Weights of a small GPT-style language model, trained from scratch on English Wikipedia.
Size: 7 heads of 64 (1 for keys and values), vocabulary 4721, 21M parameters.
Each number is 500 + 40 x the weight over its row's rms, rounded and kept within 0 to 999. Layers, rows and columns count from 0. Numbers have three digits each. The size before them is the row's rms in percent of the matrix's.

# layer 2 MLP down (transposed), 1216x448, rms 0.1, rows 109-190, columns 224-279
093:517506531485534470487413515508422452494493562529441528504472497512457482441502512493481561491482544470524486489454473481519519515504506533522477530468483540521478456509
103:456463451472464417460471457497444529428452488508539497498535500554471476488508472511535539560476486489481555510536508431433517517545456475546513445509498497499458444513
106:518520466495482473545535492458455490577470519443469484473550576485545457535545544544449451460527468504488485489500483463516604499479500564513554479514463594486414512472
112:569459537513489508556532468526501556590530501416489550517448462506531535453468453514537557490521484516516443464488496500474464529606526560480477506510522488539426483485
106:509482460516447513459514483504450556547483558495475488506494507471515583579512517478528522549539467484464530594503456564500508511475426545426534466417441579588475425490
082:435572568450506448517536590465549551515517548527477488514572575481548479541562537505489441479445523430500544490517457425477493467485482489398526438537462453493542501495
085:570484458466495504475435440478504461446480557485486528489444546528521529563503438503548503420492487489554499531521554563586584481474561502498509476447469520499568535445
098:473519523543527465525579460514480563545472459455422488515500449529526494466487521448503532460454506495498474447569534492480449462509546530508490520602435460523559558523
101:444545561507528517555577511501498542506477442429468492513502544429476522481514470510495541507545485474501497525496555450561529438526507522542504422469508489426484449562
107:536451501522515522521447503521475465534574451493524486509520451513555451555491545528557494479437494543496468571488528481477492493517468460521479468528424434574499514487
084:488487549453506424491495572536488565443500507479512556538522497533479521536520447528459428524426503465476530406450493511537517512434459467477526598517481455490471449501
091:539460532470626497501564499565437549552539505499502455469545525476486523535549479534558502507532504491436511497439534467498533557539509429466495446485587469555352498554
103:487521526464438511511507493489505489457547528471498428513456510504447462413518491538463452487483454521480526512464540580497455387441530581451534473490499502490531457525
088:478525420501524507532521501527511503481445471512512506547472410452513474474438483533483496498477509523545442515569463569502502478468502493458556523468465456528561495505
081:521499531470559471512528514496537506464475506468492452458524506456520517495536532488589518443472572432418483557466511513418512433479538465492486512477464469554547484505
088:581495496526554470514478485447451519493455461543513484413513595493476519480523483468528478517552590477565443495435479489509559416497517535525550519418568556471500463504
104:450458504558490559518479496502470564545491428430455497469562547504557490492430549452511498534495559500487482523456582490508546464460555403526492543502438413465443542480
101:504501521520521515555597528505501560495504445468476515483477529492467525451549492479493558534548539495439505520507507488432476533532458464525483443532497470466494576640
101:432444524466524564498498540506524561460543488478513541482495468489490527583509430520560547571473457503494542516501475539570516439553494493523576482495538505485509428434
103:512489433487526480424422583565528478564416483547482468508546480556619448502460522481543550559476491439461476467480533511517556471500465491529489620483531498492514446554
101:551543462527454507477496518454563456519555495462551502513448485491505472515520529443534441520446496439487455507529511527507479503440512433469527486492473454548491508466
100:514559593523557479545501538483472512518493553550485545534482606439557492546471539492449556498484477444469410484428586488500492551441451529543552520451573476532486537516
102:507488606470474468432564487459534433517482460508490509495461568522460488479522550502511519461604526488450492538530452555518497492429472449526527469458448464485488591511
104:469533435515477411475525513461453436545554545427473519496495469568460497490512565499486529530442470579525504529484463535503527539486545456461463483462458452448476587534
111:473485433466496517562480511467533517489529545539502569484560555510475604510535456441546539484467526548495487529494443477551497432592479577456511516398501510483449438507
092:507508480456530527452468488438418465514501478514492458534581468518485528496422514464473489597520511508483458499467425446468500520509537436508464469524434480534426481531
106:574559528477502503495484433511437533532516531438470472475448428475521531599538486535505480492478474433492556472437496547538485480421485560466529514455518541490422564559
103:479482440490477577555468567433483452502489542469489483574383535448520503489506504520478540496455575490509468505510501436579471530436468435519480501512466464478535519485
098:522522509510448457426571565479432522556419524509503524413427490463427563482459534472507498521440444492539532533550464485525527473557477533534549502503485502432545470473
108:480493530506587489497434466449478495521498512519506521504560525503456466504420458521521438507561537564481491487485526514445520516528417553531480572522453522497427436481
107:487469529528529550508468486491518437548432555435511651471508548527489507531522477484562502527461453460512542480484500536455466485469598512525460508444497479512496478549
094:467465441467482464486405489457389485453464559468503492575490524527456489530475507488491460544520518556506459505533485507469511462520509515538486508459557513502544557479
109:507560476511506492493546506518455468482525468491403514558515441484513522444488521462472525487570528506544508486507540504492475480505514480551487499499498496502465520419
083:453443457453459529567547558509508550530481449484428502563492512502433584440461481481509525466538576586485540479521552433557514462488485518555503422481492506493596500428
058:458496495497505527489568559467573437478493501524527504507571448512568577536497501480443425621508565491489518497583519491479500496504470496516505487567499531540505494531
096:508461490592471450451524531495501487486562411580526451457480464540512530513467522480441545501454472502480529525499519530482457493525442440492444484541529500566457483551
097:466592477462499503493541582505439541543520504462420517444520456469602559538514510490488462435488515465490466524433552522548532498565479488540543531555503501517474489584
112:522520491518559521474445494492523473558515493460480503554545461490518483540478499475491546384438514534499544533432430545489446609539510542438510467557399491493508552529
107:600560531495537491442467518527456463515483541461529460423502513523443587507461526481435521528506475426528437524495592456491489496480485501488560451505582493483481423409
110:476556408536509443536593482481456480502462530549525526480496550455537539499586484496509485420552414466519541482459534457494479448536506491452461521514503481573530501495
101:462508584431527445509475487468504470528513407549508500486575444508470497480525422496436453525474407532504484511466488554574494520515525552426517503568492476561508464536
109:501442468526529510441472477478496514530536537519512508521438500523473518528543489506514526497415488495561415455407450530483458463497457540523434474511475471533482484519
109:503437439467532523551553506537523486575480461500496438514462455501501533464486552426585404499533479548478561466574534463476535499536538552517478509564478555501457523478
103:506483418473530455459534494594534476476429565468531517503494535501491500499525561458452509540489521540509446485473487505469567477421483481588502496514506449460571582503
103:440526572515468520514517460461435531611460461495497508608476494505521477453533501430472462455483570493457553500533546527563446462469534499511574501500511489456515535512
096:480513492512607540519479449480495479522491485440530498523516490476461494538506539527543515537486520490473460471501566571461548527405534456502497515488471507500480466473
106:458541448435548526528504573534463460497517477447517481523491417460456520480471474473425548525485518511555507542519435537577544495514514563477500545497553569491482523589
094:483528524516524480494602541510445430522517485600557412434532449474497441472463563512543534475570527531556419523503573555460483468451466520498500489529500546541507457514
099:477450502512530519497427466458566544481575501547523482503553495514439438524456534504573460560460568480492409500488476406452458492462534487460487459490453577451490493492
085:478444458543538480496454453493496557446592507518456450436513445577536483439435525500509421540531496469466523514483503510511476469475475518504563494444489458482452560523
100:499527541469480473484548527408537486532540498451515499480512491601553537481539495495534500463501496487462468465445455528471544395473608528576523534510524502482487453538
083:514464431507543531501576464462501612487555490474466506569431467481527441515557497475480549476496497473443523495462505510521495464453528502589471493541504514573562510434
103:539472433490460469535420578517530510506479519480535481457506522439531575464539443541546503563537508467408567507560534483511416503547534599480525554490544476431487471485
099:442422490514553526508562518546529519515465494533537505514537547536505524430496524551483498424447451436502513506567500493507449521505583407593494437410522480465455516547
098:502470533468418425507546474558464456531459513495457523529461541458456561548492501537490494520471474538530490460546466478487496596542519459545517563511464490530529562524
106:427461482476480466490506535523530441416518444493492586474540573476492554443430535456443545516502566571491452451441481485545545468517494529470526514498525546491528520490
102:465498494540478509476585540525525616506471554500557526507522506514585487473447518496424451523482470525460539491432638504499561471417518471482572508545486496438524534470
102:422486512489517508499468498524484505507431468512519488496510482497507549579556514536481506484494502533584478509461458506492505490491548592428479531518404522520507526458
096:517502527536544614510453489557467486563533527437495479568545513520511533540477491502422502500534418481520553478502497500520477532475477537492499517503443446542541504527
093:471475421521474537440527453495547550505533505454496564465457509496470482467578563487540471531460477488544507438470491494505473479473448510439555548459564523422470528536
102:528485554628536543516534461573460494507533481494575456492543441425477524407471526535517496462452496479549546525490467502500461477454517525511480505388460499454458537455
098:510474492517519551552468497497416478655542508495519495526493487490506521439479504469485528455434534495428574472472508495509504534458515524523462477459507463484546457510
098:496558511555505521491517482513518508518482540536504508497549453544488516437517468459406443464498513483552528476483538556485451489545557405481504500511542470449496495475
097:424507462531609545526540477534479486473473497463568527413504531585469460562528525488550530517559476468512477583526447528513427520445516469526510504550473471426519453492
102:507556442530514386513446562509515462524546467434535614487494499487562471522503481458569505521450518528440477492498522521571493551526520450396484461509550515475471554423
097:527493466505523507524487449519473498551546451437515521577497503461483499489486415531463567476507499505522456478493606521416552572505510479445540452509541483495433515506
107:505558409445483471504509425457520485511408461489491486504511495481548532556437481499451439454516516584580551494574510491555546474442534484455512523434484574481524534466
102:520505485464510535486488456494516494515501499540498498495430519487506467503513523540498554539497537509541495501522508499516514450473536462529551457438537458461473421442
107:538441482551567473544447536435489428501543534486485424528472476497545631525553598564556483495492492551502500466417534475482533529458512537465491586546515554483491532466
093:471525473511520476517525505479491496482513499538473513469482576541512509492428505514562566536564542453504433499556439516592503579466514437514501495456489487456580496502
097:501535374512496482495517523505428487494474386462533484447538474450534513511450488511497528576500577506491476421412492521513450511500475528540503473476493546540520503528
109:514494506511497533505541495450571455527395577475543489492471529503530533518509482521499391561451531511507553479491552445477508525485448481532485468494482467455569490526
109:509515495545487515520523553558581545540523500454503534553495446522505459446481555473546524514453475511495513503508506464561521554513525489525535478504539500493580537505
102:557515534489515465591529538483447499555534535508488593491530537517492537434552535509544508535502552467503480542516501541537503502495543481555463413443550472533542459492
101:448503473518501511522518479579523424506535552503516499534499492502525569474457438440484503492452480568565435505476467497535542457510474497423518539532486496428499555525
099:508466560509482508556514569510522565510471506500392503479473512539481496475539493521475483561531534512461504466510512509502513418528470501482548522490518466497529461410
099:553543360496447467449469497499460514459515486505417487515521426465472496512479456544524468436503457510487491484536509543476454498508513507469460509517482510471490509487
094:525550500541553497469522495528574573453491531551508488509517489541526527511472568513484547541589478487477491533520520463515470585608486558504541455532437500491449510457
110:486545508501515536476538604563522551413534526470559530513495544442487524451525461476394490518459441503574462477509503389583475439469458473482503470535580469516508402509
105:514516484431582518430464513425484489503512555527421426488480509551497446450534467453492532474531483500453461496553530511494469482542480496494475480543493405511520539501
088:613498454478460507576469587516484571549423459494481468575471515478506524495501465513517494484537502500485503547440511576473552523575420550506537534504427506473571460464
106:482619510557546469546460493449483528539535458492508573512502475589494461528521537470538552542539486464540486489432515536541461457500463553501501467520524528446438551554
# layer 2 MLP gate, 1216x448, rms 0.101, rows 110-190, columns 224-279
106:460463465472456456485549462573553557476474445434450478538535600529475474437519532436468499477495525477475490502465468478500509534545522598430552546438504407542505478501
104:486541528559504507556441577515500482506486527489554562460434527511476422527475428466471497462482492481446509503553505426540501535529484509485457488545539490501489476480
123:467468484511503509504441528449529493441494457496562463495509488491478489557379465505477468576477498541489507467480470536551485560461497514527438494513486531521507467479
112:530478491545527531564434512523543498466518536510498484485514508451587522415512460529493463492466469523593446514529484581429460538507507514507554487551512495440574507432
087:528510448549466510474453530508523539449527451472465527519511461512502533475488485520518516485521494505510534460534552525496455524470528572500456514544520486519469459494
085:490615467444473516496478547539476474495490446430469470464496503481511479491528513509487536486438451464495478489576564595506466581549468476561456527510526488417527487470
100:486547524507523440507486561548482429533426545527471493465551479437507537575582498467434593465453453455475500524514496485539500500516514370434489499486507467438542477555
103:454530522487518452495568551508514500474555480471524520588433505507485513412551522518479487469472492486503504481552485512513538500505463503536519397557476465490517480427
098:491501523526523520505493455527498496493568444591549488565466517540503549506517563580497545445570454457462521452544426466589513482518498499481464497535469505505601510454
074:488488506512415491523542590502541513582486443556464501494466520522461521469476480556511431516427463520480444490482455498380562495513510454514507539472538450565465495410
096:480455500542481440542524518509433462533472527577477504453497435433441479543567527424536518503475498523486472471480509591534545566478564560520486521400662559498530595531
103:489463519526474441483548528502493502408478399497467461469514532535566436495556495552475462539446531558485562607507512458579520506527500528486474550426508435518510532511
092:562472429451453502514557568552503516464435460518491593536439456471483456464526512495472454508543484522476429459524486502501556451511470553463447480521505552509602514496
086:436536504409553492543456569507481541488509513486467484445493433474532541485479555547486499477500484449528504544514435484503473448483513534496538501493450446491460549491
085:466477502448550505505522541491473547503534513525583527433531501540548446478518476463494413551552421494503553457462529519471522465455472511486498520443512489454468480441
109:462567491555512560495501523495490573463486487589438481458547514519512496516561447522515423492537601531518469566454498553507476503510457470521486568457478486478434515495
103:551507500428507574541448491582450586407576496529533441505514510474502502530513549550508482480527484536438516446559489473473481443502445389513537483449561531479527501452
106:476451612549527522479514493531455444512563481422553479439532511484553476580517553526531465458469547465435460541475491483477510489466509545574463471567532430478504504448
105:496516562559528484493519511514513556571501483540501505538496489496530525525519464514485465555506555520455513466501479471520535464464572503426482511543481547510532540568
106:491473467487527534538486555441523486431532489454497510537505528513464490456533470503454472470529490527538526454523556425476589480518542540561496586506473501465462466508
101:521538535523521477509472555435490518563528531473469527438510504498485520509526467516511514479510412489483497451485501550495494443498471465505495535478549461489479514481
093:562474483442560489547538433483471546527542515511477499463534480545462501478427508512508532553534494508512485542445529474455491436436480485456458467514543498492467476487
099:520517435590548514484432460501471516526471512504452513500491484442518506580505470561437516524490425453510480509500565520460500505510500535489457520468499532431523533498
112:463543505552470548475485553449502501533485532483460517499463479538497499509537471476499539496503551527495508487435572527547516484476565552456487495598521515584523496483
096:493483474540552530517452506494527494485495455527564507490519502468388587519455454483470526518514514520495540512525456550571528461555549527510395504545418550496569484515
107:516371525554508469485509531444500487474498524509486513461514591534518516546464525417445542500470547515554503443375529571485536438505500555458501510484430499470466475516
094:415568502534524547510467545520527448463485521513504459511564495538481529469471512478450450530544470556472526544469506525476535484482454556529491500517441490509502525453
101:491525457493506501533504468497483463523574452483556462558518554514499512545418530566468552535466486516498470467513507488571451473514535502452460527520462509500528479518
108:517510532530504530493487504491458475511550554511515490474496512516576458551505547510489452566518431477527442440533474457498514431493559476518481515507585471495526516549
107:547512494469501481473482533541500515473477456529488514433516554500502559459498516495471513434448503511492444577557470482517451484509528541594561526516528494562394491617
098:489423498483510416531521475431505566495482474501471495532459589513517517509497522470460554432548527498517516482501398464578496519437434476536511466483472462532507530483
107:458459478470457519467458501502441535425473499546492503532458489435578499545528461524448491556524559523582545564455484501491440472438486422511506489540489509509420523540
086:503487513594450456489432521499501475539544523450553435492455471540540481480461605479499498599507463503555511484536501599530467514517552453605413485523529549511477484524
060:440526518446497553552456484525470455504505464508533545518533499485513440520512511514525507486488501439551455501521490505479531504460472458494444565529528449487605531492
095:492506509502476470511513463488478512505425610476397464474452530536507478503451552508456552559531527562493465470528448489521514591547531492494543494479536498524484453455
096:564549533458425489462484519473452446512539518531497495500492519556496474535449533543547424457495584427498515476496419528510496559524533497486535495476487489489501483521
109:507495520519516463483415418484494528501555473521505504508526499479490454522524460555521516503571540446442497454462478512546576492483551433481500488522528470515583528479
108:484564494503536484501529539542449537496524548554507491508427522464497522458404497505479538477500480475519510504447543471486507556412456409523527470500468486478490548486
102:544491562457519484435500543505541565507478528523557379511484563497519462490513479497543472549405506421524535547507530508448440554498487487497468522494534458472517494533
099:506525449473491578489586451499535528471486488473516476537489474487506568489472444488543472429505476501533471448486564494434536491423569476543512511594544439544501558527
098:497490550505513519524540499557551488583506549478479517520518523474461522525440500545423548600517476532451549445522511505491543471485483603525530524433531514532502575531
108:593489511480510500489456509482470508487541510561510510502533461461504547479480568462512452536439496460526488501540514452475511452516435476473481569518498505537456477494
102:531524456508427518524540535508468562440464513496508451525481530453565502510517531547474491508487451507454514539460530453491532467371499499462547487495455508549461502530
103:489524541477437597510483527482556548474519479504474440494434524525474493530463417546456417503520500396480492541464606581490528586517503473551525518549528444489498517513
092:504571598514459548503518515494496501501472460484471519528498461500454484508462536509531535504488548541496556533464508451594459518459506496461533450554563484499543483487
105:548525533506525486539504388463421429435567519578504525579549507525512531482478411439496486514527500465499495545572476473568540540475484465447534550566493491544539518500
092:505465562465561516500472485503522598496586462501564443482607512582510495529545531411527529522521452493496586499479500502549473426472472426456503559565587473545456448482
100:574549492433432534522507466506528569477529551493561474494548494570553521522518597436597488508559518475521533493525475595462533446548516536620459518515543563508560480484
081:483562534503543442497517530543463532512553458516456493476476596507509486568491547564473539526443455533532462541532550525507463473448502409508425551494547564518456473495
102:469526461528526558520478433494525487506619456526539498524513488482489476500500529537575450495505574442456586467478446532427493516524494506444457448457564484453586532461
081:499449595432430499581542513502461400433490501467523495575507556447502507555480544496534531510483441547466440501480488466492504498493521519467513474474472544502442507549
103:540534521445455430566511528538488481504462539543513458448478454442500500505506547483536502536505522501540563501479580527468459484530519572441471550454471545512512471485
106:532496430519486538483448480462486538486495468564528392529465557510495509456464531525490477401447466478401476482538488528506466556470477466539537479513520454556487526521
103:420532518427492454520518488476499605490441461550466566475458448492534444450456483503512534521520480532508493520412436379525547491560511524467466520426502493488455447509
102:493469536521470528548501477435588530564496500465466612497464493451524481552444508522543453473434470451545509486522480505487551527493545475470396494460519469530494499485
109:531499524467502467522530504497568602451475546468484489482461493439519491472530455518529544469485467465484561533466470437529547436534490577465517486555524471463480455454
101:448556533537481528443464431445553495510473473502469468515509500439480548484568484518535504451546514437514537490524488506484543467469529443448475510558525552527450518515
094:496498460515494466483512519499411419507496489466464420530480475474457521519470534446464488434503457572493516477477569485540518464418477468498524461531392530464475531493
090:487493562512472517517479442517508496452512479478474563537574446582501501577477525534533582537490499480474474545534450498457483449468490577483425512443565606441446475472
105:529455465562574472536469503491471542480456424455550487442562570499479474468502566506474560539520370523443467486547459448501502441471495449483461522489554422450521546530
097:528481539517474523481499558475493496470544460551511569494531495494465452556500584476439527497454471432481513467578508498488480504523452533508572506562464473471499437425
100:408573519448477513476478525505509491518515545526478424519548495505483457469496503556429399460513529526520522409508552465522546492545512459461496529482473453482510519540
098:481539524465522543437537531506485462443452468456526474515468544508469526594506445411549521499532524459520574548553452525499437525477483543492552457477532411543509566510
100:507433528433510489522518509475466433474544444510513491539492540513511502535521433484465503583456449526544483566561536474515535497489461439466554513450423516502557469540
094:504519477393494513505427482526518530484459543475474490505540512450511454474502545498510410531485472422532482514556472482445585430577582466477500499533499526487489497513
103:487511497473468545472490440512485453514452488465546473562489444514531478497485459512527452526513529475499508517456490516448512487470512526516484504496464514462504490502
095:468509518529459551470557564497465485474483519484527465526560494511484471442500536459479489469492505505459493490545465453519487552516606522478457484501497571485471513516
108:506499498509474494400533481446557478524545538535493482460522517556416540546529539542489482464449477530485443576532494562507431487475499493416408484531496437549531502558
088:520463435491424488467516475425494474498523457525532552483526430466433530501511502524502515532579477588527478446488489508546442546430488464505531519513432389644543554437
095:515575492480502468419486483509514493490423511523508504534506542551481463557495509526487482502503487470468552461494454449497422543546555494432561558456491536534508499475
117:500503504507548503478484526463461501474446623521519402399520486432457557462485518514476463524434515481444549455448498472451489488467482489484462522449481434500455472508
105:467463524542529491430465443492537574511478516510541498475539506470500451541550439608505500523554543531546568521465544532481484617465473446483506468473511473473460515478
103:520484463568465464482486487518506499428507453517515560508490457446489530493446535518585523536526426540469493485484534556475501528506500472460473522513523523554486529492
098:542507547516459513534553519561514528487534510524515540583538556491505455486515509436491429534519506527457460497458560582562512500479409522451518500483472477466461493492
100:485490473476505545474534410526553478522501511426498602559536496473484510482539564463429488519435515474492490445450557538437460478497454539463474494518566449460467485469
094:456524535574514446491536499481514539504456490451481430512482473503491581498518478527553531524523519492463452565511513527543475562475471581491507535463475494554394505445
088:505529504445460484509495512548452502461501493493523489530534512468438434449533522536472511546436481473466527481467424454424475441448485504498468513473524453397477562545
104:455536493447479527495574535502413501495482523504496450512503531503486558512515490578462527527474542487517531484513518490480514493448493501449533558524446448535538451479
102:493502503572492496500486509558448467492527517516469542486481487459449527521528485463544450537475433509461535427525480541532551514531504504448514583419507522539546496516
085:501484443480533570432552572527485520506504509529522486395455444525483534496429481464537491524482436519518456496530564553471436504427490444442445450525478482509482444460
104:480533451557485511495454482439540452497550521491525491590493504564493513563565540497462537481501497480472468504545479482544471487532511547483546551556529440500515489503
# layer 2 MLP up, 1216x448, rms 0.106, rows 110-190, columns 224-279
100:600463496525466501501483506550493461514470531470443555504546464550433526532462473552497471495436551521536541511429499455522472487521437499512551487513509508506575515461
109:435455514495481522583557480491503519499464585512479462486478495495437501582533519513500411448505501451452446546472413519457477515481545457482486417519473511471484509537
120:525521469563438475480444477604546483487458472595526473497500495516469484524459505471505550553484412577511429512498572533559430433432522507518539504501575599490592515486
104:426500513498468484548529569521503466512442480422563509472472456505426476477496492541500561454473583500447522483539485508510546553470422492499409498473454543494474447572
092:509523422547494548486561542391464453486466484504581512476450429544526506473431470525505465413537515461522481479511509537488524496483512533525537490443521576485444459500
091:492524500569546507492548467512511492471520503461500518577538555515489456438474528539438509543516583500565485549509450492517451488528499536540523501522553479553522540472
099:432531550447467510426520442505554433526523500442548543569436503443541477494422528578525455475532535463503432455460543551497490439424457452508417549562525441609545487510
099:513532461530483508510531512426519553485532499588397452456468500434482565465456426443447485472513478485520476510491495559515559457535410489517481444483523506433486581488
101:444429412558502511475538431518507459458505494412507551545488543518548491473472542600516483574567430515463548507586476480567450511482476474451450515571462510437507477512
078:508519538557587569478440511478457569419525501494473505516554517412499543448545487428550484419504511501470581476588616483629553500480435556516483510471463473427546462486
094:411509465503383481556477484489493493555530466542496556475476518470454426453601491477497480521469445478547560493464532539525529477469507538459527467488527519458510542473
101:458504533483455575505534560457515438422500471613446450558450438573487502495556496472577523528520499518537534532514519499459546455514461456555485494457462471466441491529
095:438458501475531500512461496487498409568549506534455515518498476519594523492574498518461441492543584516458480514499539502576522483462506520469451553529571513540504542468
095:493515513460532521524486519471530485570571460549520498675452531497539541544445474438443459480603493476537464512488495510536467514550537483497459551516525510526537512522
091:466523545475454461522531514483476552503519468528559497474548453507503472594523520536501562652469521547483568476487433458521506521473549466493581500506434472500500575550
101:494522415513505414534479520552450456485514424506471445570544501549495512470451434562500535492468436450570499565441454524472494422460493531475487491489511502508488437443
103:523495434538490483530417468554480456502511563554532535582539528538447489564500548560544451592541475532488506487486495558398505521466474418554465498463467477512509560437
099:565476493463518494522537538510537536462550438520455474552523481472529532514526494493523478466512464489447510517567492538449528512457573521479489506463473470529579547479
105:516537505430504483482524459499524482478460558545442528405475507545539466480485548476521487445486511507450505556513595540526526555543530498567550529506518501481526508513
107:575540549547494496483504493547510493513420548469430536445472544501531440478505474458545470509552528494498479466449489480519556553499471488408428461469556515552453550484
103:439452523509408469472484474493505496561476480455481465524466515463499529460484529471552531571429515541465526504485532492482427561493568436461561506469539537536529437438
101:387465508467406496540478568422476501386489552466543539426611545522505529524480530545550570485589494474547476534522460460448473532474445533534526500486433538501564552468
098:419530490533533514524537441466501513564503535541468465476501564505550469485515557500472500550500496511510564521433397506489493477596535474421486517469529464516558490522
108:489557471430570536489518460495497564430491480545435575502557490490437567537558475523601499515460466476445471521497498592526480492552514490473480636483515503489500507521
096:477527520514477495482487471557432494534516531438537537486484587459524455496481523544487491479549510517553517550488618469481562547518513491521559491503524504507499486510
105:445568574481524476520481537458561519461473573450542442563503442510500492505519496503527492513526545495466490438521443481503378517492432495451454486404497548525475505545
091:456510476504485596526544510577534561502482511553527469468490509519494551510468522509515450545507434544449491462523511444511519433513475555478465512483513427473508540470
101:438539526513513496501519506574473530481476593543478485468485500489467479521496525534446532490549496410534492521448509456476454518555468545499471549467473513474413521484
108:503500539513500506527486482476438507498491530484470477449511552490446485552496487511474482608503498536536512498575440425541485493563510518537547522521526527510461475478
099:505482495578508484531475462498466484446522520479529536458481535528518407485525468518532387556517551487550453465468502480439535446562437499495446495462547504546470459466
091:462531498538516501469498474479469400443463507456532557474501518498529456456529458481514488477438422492445470499528445488473461549509482438518404506403502384426471527493
105:508538542490498501509474483528514515401526520459503576520522540451489506543513519548421540503509501517520527526411532494486471425475495496446457541521555479488486563518
089:543460530596479522442518553520469492561455542510497555507505558476491443593529503530528501499519448477460490493515503459467467510486479439543535482489534539532479469534
062:457510576484506461579499461468546449508556569521539488489540516482497503508517491399506568505486493532512518500437509525519521531472544457595472495374541430507542535511
100:460500510465464521492522447472495509514503486410492555478530518437479494523469506518528554495478462471486525545456462489504450564564541479505477509493496478479488487465
092:535479475508531431541501484452532492504483532527518491511492532523513532488530507441488626483534398539512507468539446444464494491469579419518509397526560502456508470515
105:531514488531490497462510486501499500479456542538519472470451467518464479569507504479467506528511509493509474484558508483499518499504456478435491513489523538477476522525
109:521428519492481531512484516527522445415540530455518492502456494482516526425430537573467472528550476519454442571482499505572470608424523446517453513418505469472539432531
105:519435438474501538551468448577465461471504465489463553500481506533556475510456553510488564555462508550496531485500464455521513516516468516460475518435560520475489536523
102:471494482616518445592496498446471511511508477510437564466548539516498490524463505562461583520504474570525507508520562466421469582484404510538434491488516517499514458495
107:468500440531529435532487518465461446551534471441524529489535494501491554462518449532478514510522499503499395571512555400475511546494464488517571533495533504515491558553
106:508516565436480583515544549533448461456598548518457467489522483457563493537523470522588500520520489518476531486593420555461497464484476488527474465528492396508538548444
103:531519543470460462559541551449590517491498446464439440457420571448557454453437481428502508514536487443549564525506482546452493502418588516521470464505473594506495505441
102:434461488518429482486432526492465438466576588523485456515579475481547520465512414485563492460461502520478555454544458537483468550493509475503549573603526483529521488556
100:478499444444500496464543502465516550494511523540511510446467383478540501541508458535498492530537433450526421454568423481505511504548540486504528516506482541618533507586
109:483505517491468517451512474479523462562509490522490514481499507580450465544465501478509511469431471488539517472540506555585534506494473455492444504539475435458520573444
099:609516540472493477575556473606492521511504455543542479563500521494537485543478489475490446498474541538433557506442532470435458518474476548494444539516514478546576501514
098:482494478477457500440498486545486498605477452509542543520518511552400483463532443441515519510485468429463463501485506514496537510478493470487535510449493439533473496490
079:547474498530489517565469479491475453501535478503497460477538477465437507435550424480533393462527511407442534542433515501470516464499520539529469507466464436520563544601
098:508505522400528447497478488449463497523443548482483520474475470478541492567487513521531435520484465506518509425544464499491419525579527446577583536527458456469507455491
084:469558510515492489465473476518558514545485522451397509454505549473526478524499505504472486519552495488464534431530566485455513525530517428464446470502569427465531431426
101:463520441471479513496500545491469494449509472404509484518491546420542471486423476519494557396530477487469468522539588547512509559448497493497507478479494547469533492463
101:517474514545517482521438454500465555474538511533395486466520539497507472494476507512478469446449500518417428397552555537492458467486545483480542526452524575537606485456
105:519534521486511564472462504424513492459594490500531521545503567500506413540469476596527432486565503499511468540498412548491451479465488562477473466503413489533503494538
101:447497568500569479541493467442511485458504535477509551468528540518495474498467495505479487496527500465491556507595488523534539547483608515474544469557553470500489485554
103:532493531591489416478552524525488424461517441521473544553473473517460531487561520433488429473504542484534543482501461539520383506544424471532516471519508497487452550486
103:531462585572585462466465559484468511471534523527443473516393499563506564498563486556441519544510527518523440511549508522552499537492430477537509505527472496473548494470
091:457479555438442447509520497532486465549471478515411474524513501486574477486498515514571416453553494588494496557487533514480425508452440498454533444446461483422501495532
091:532480510469520533493459436573428445460473462582594527504504454547492496559466578504538614587460447478483542541516511465520520415490554486523365532555559545430410456465
107:480526496497432491494529558476532509480548382504479573551481493584407465581464518477486514511503514542503458564519567553602452528530420478432451498567528542510441491519
097:460521515467563537475444455465461530428473446552455487482455535495506425511513488533492431448557543507482548517459552577578480505435530479432510465512537509505496530493
097:503528411493460510566586410539462557510394543416523431470538525478538457444427559514524473532498472572581464542529516547469522498490474527540527541463504448500509510556
098:586500510472524515491493525484478522523472585551529498544483472537446514425453501466497533463490447441495541473508534520473486491532410526539484506550450576501503477487
102:517606519538475597488517495440462514559496508445550571480557489482518519470491520496531480424465526485461464549475462420482508550553544510527437478530469494530485548539
097:460491539504582485384394435480519465402523532525502472466500517484526539493523509597502516462488622466480465517546454511492534516461520517532462519410484468513513488501
107:555516535508579485491514516508469473531489488471541465525567428523523492513532512451496481559510395490468464448494492495436549549532410459529449472440467521480547599518
099:556544518530512548521507441456498488457411496439489500476476475436588493479506463474446504599592477525499539495542507460462456504459561506506587523561536519499485528548
105:526516511603552522503432555568494474461486547341472564493485485521534515569556506432492526538462477500551524489453474500445536508502445475496444464600498517491559451464
089:488475522456470485524461491489558575536514503497498483492583483500516486447419559464552452506482502498503485517537490512430493503481510495493533559513555536583574486502
094:515491421550555501443511488491557541513468441494542451497533516536541475446551497545512496526470521509512563426545551531469454559597536394534549534485552482602505549477
105:540506567494565535432433490473521476506467444478487482513464573517494434458506464493482436485473524509548467532475521463527493502500453465486563498544465504545522497518
110:469472533534463547542568457527515509443510487405488489493477503431505499500525509517493508601548476523462551475543428494523606587477529529545486457543557488542483451424
095:526495483554582494539459493529481514441437462427432494504479508533505513515525484489499501455465545449558529473495576454488443506464412533485476464470477473454468526440
099:505483505504502485533423515506501446502436501490511485519466633496501509560524501558535477571530525448512543481491471534516516443480499413421539503609512520464427473501
096:495497479504535471497571530497516521495492497549529469544501506494463556475564502545516485514520534538479501491495587524499516539445479502499537508476425541420564509525
094:493437503522563452487450544527487554520443495502508438507560403531579492488455527508523579453476493444487557494502480490548481495451457556526562470489413492504571492576
095:438450517540435475503472543453546503530541474491478538512483432454459569489530523536465452483475608553469531532530410496515462517482516508448517467513554509483489447512
112:526430476518499568516491440508489417533592538537480435613473502495521498530559528483511536509498417550498429482435532500523492527485448523490480552499501416480511597552
101:405465578452479482479533518504482499525496508523500544474506529588487497490523466546522463494532445474501554426447499566510448471552604460408496467384543489464512557544
090:481524551448495507464436470486458479423511578493449436509464522466475498457463499434561571491508505517487523499483495518453457488537525409546413502459478508484532439459
109:488478437493508519500473510538479511503552512452523505574507522566483533591464578538464458503423569575500504552511523530533497484469522471560529510481542439513513495508